From a checkpoint of a small transformer trained on Wikipedia.
Size: 16 layers, width 64, vocabulary 2048, 0.94M parameters.
Each number is 128 + 24 x the weight over its row's rms, rounded and kept within 0 to 255. Layers, rows and columns count from 0. Numbers have three digits each. The size before them is the row's rms in percent of the matrix's.

# layer 4 attention query, 128x64, rms 0.153, rows 100-127, columns 0-63
098:149124149136135101107132157096134142180123137139114171144100120124111135167122153121129083151138115166115082104112093109152181138112149149131173138128157098111145106122120075124105148122090140
094:096123159107122141136130164087073129113112103139119133096115128159128128144148125145152076158106121153134079168159123114171138173122118126134142091152123134092163155081134157128119113142125118
117:087122140123202153148102110148153122153145135102118121126134092109121122151162153110130123104119129161131146153134146123125143168146108137091111164102072158092084126130130105129120126111102171
125:149104163119110153147163110086137129143093076142107152134149124108142207128167087151104117147130076121123119159130149099144117103117154128144152111107111130134103109137149124096140134131153136
127:135107125129131100160086183125125133129125139147115112127152085144093115125137112098102098164126156114102133147095134158140147127131125151116104097154176135157131179096136113136125111099182084
103:122115118124111112121145073119118124158125091176127137176181106150133166127143142075134143122145092128104099173094100096121145127153113137134095145093132146104119124138160138103121147128156158
111:110148104104136125115127161140124179116121093128166128140131102094135123109083143142123170147153101126058131123112081122142128129145148174145129112145138102145169128137150173130099082118117130
108:139114143110098145158146124119094137148116088162099144108086138097069131138169163152140088121117095122160123134160141125110099137143132151139134135136095174132142121166172131119125153107112089
104:118085111142106112142160195130127120143132101111138138151148143168133071129133067113148138124130130145117101105131147132160152128118139120108099141097177136165131113128148174133108104139087111
120:096145130103088143090080102115114116093147118129194135138135141129129135123115149119122170123098123119120158175123125120102138164140113112098128178117129136133160128148110117084186129135143161
116:109093114109118104104147090116158146142113137116133122086117170123125142123153127175106144107164132092134144121107102142111146096125141080144163121154154109096158156145156078154164114161119110
100:110129151103125099073094117121098118098104136146160152141146085156116135161091147169131145130126082105163128099127112164140138148124124156155102116129183113124094151103138126104160120144124152
113:144122145156128093119083105128131118169097132118155151148131107137138090129138136143141161135097127144137128095115155135085151095125121135081127093117099144094155145076115133172179161149124157
075:103146126094152113126151119120125103125126088087131119133136149166178160096136080091138167148143131144129101111155087081124134137108135117078153168119140110139110130159129122131129104171124158
079:139111138132106145112129130146137119127142161159135146148123107098115145143120167159075118183153134064171118125109117144140104149123103112138106149152126118162085122130138101149121135095141061
101:142114134156144142181128111125139090141130119132128186137141107116099119106187070105145151119139102111126132117121174174151157094130115087126122104146139110134129124113149130149136135071125105
133:060149141183119129139170142155143103138135129131095144115125137100117140122112132139114123159112096175129123146133141136147179126178093118102113127110121152099146096123136136127119129115057115
114:129077127092115090082137092143142147163155142138142138136121168178140121116140147085110140122072136148122124140099129113123130169108108146106120164092146162137133141144144085143135107158111137
090:143134114116125170133159104110100160153157093128129154165101130092183140103120156161132177128128140128101122149106106126106123092126178128087126131100071110133119117104154153152133128114140112
110:133146075118097142104106132137102126090158118115161132186129131140163120105120161131140142119134118084113144125124104158084138135156173121097089157121153155149072147138137122130154156113110120
120:181168101142127117123093126130132081121087113166134118137117136135105167094123140145148145140111089139133123098132164133094122116114130197099146112152139145150169129117104103104142124147135084
102:108114142123107100146114157146109068143129130151127154160114077129126142094099097143158093120116145165124125167108162150144131146122108142105140087141128181104156161138097102148123144111148096
121:153115157186116140149101099127121102123141125110090152167119111111108168096133116143139157106100097143163147126132138177130130128121100180130133136096122129129100100106188085139135129107146130
111:147104114129129103190114121141153124154143103141136145080106137108176116106136107148087148132123090152158108093092061135129120132161159134099140114149146154154112122158122114125120120137092142
101:098115122114168119125101123122116126142116109126147133114081126139146132165152120064145131077099175129113116140111095135146136147114155131123153117180136127163153184112121107169151112133104098
087:140150114134085153153130109129155113143171147155169135119126102160118123127116195124116129151177129132127100137123129147137136163105120128087102147117108125112098095134109117093133163059131103
108:115148124081070101108125106123119092102173116159173127123096136183132106136142129151117113134146126112129091157116118113150164141135155120159140119130182118151129107136097103111145117166141097
104:132122093105155138147138107145111107138116108104123134156098143125129159104158155123147115089146118100152107102190125131133104117132121139116119135137116100107100190098198098141091132162149118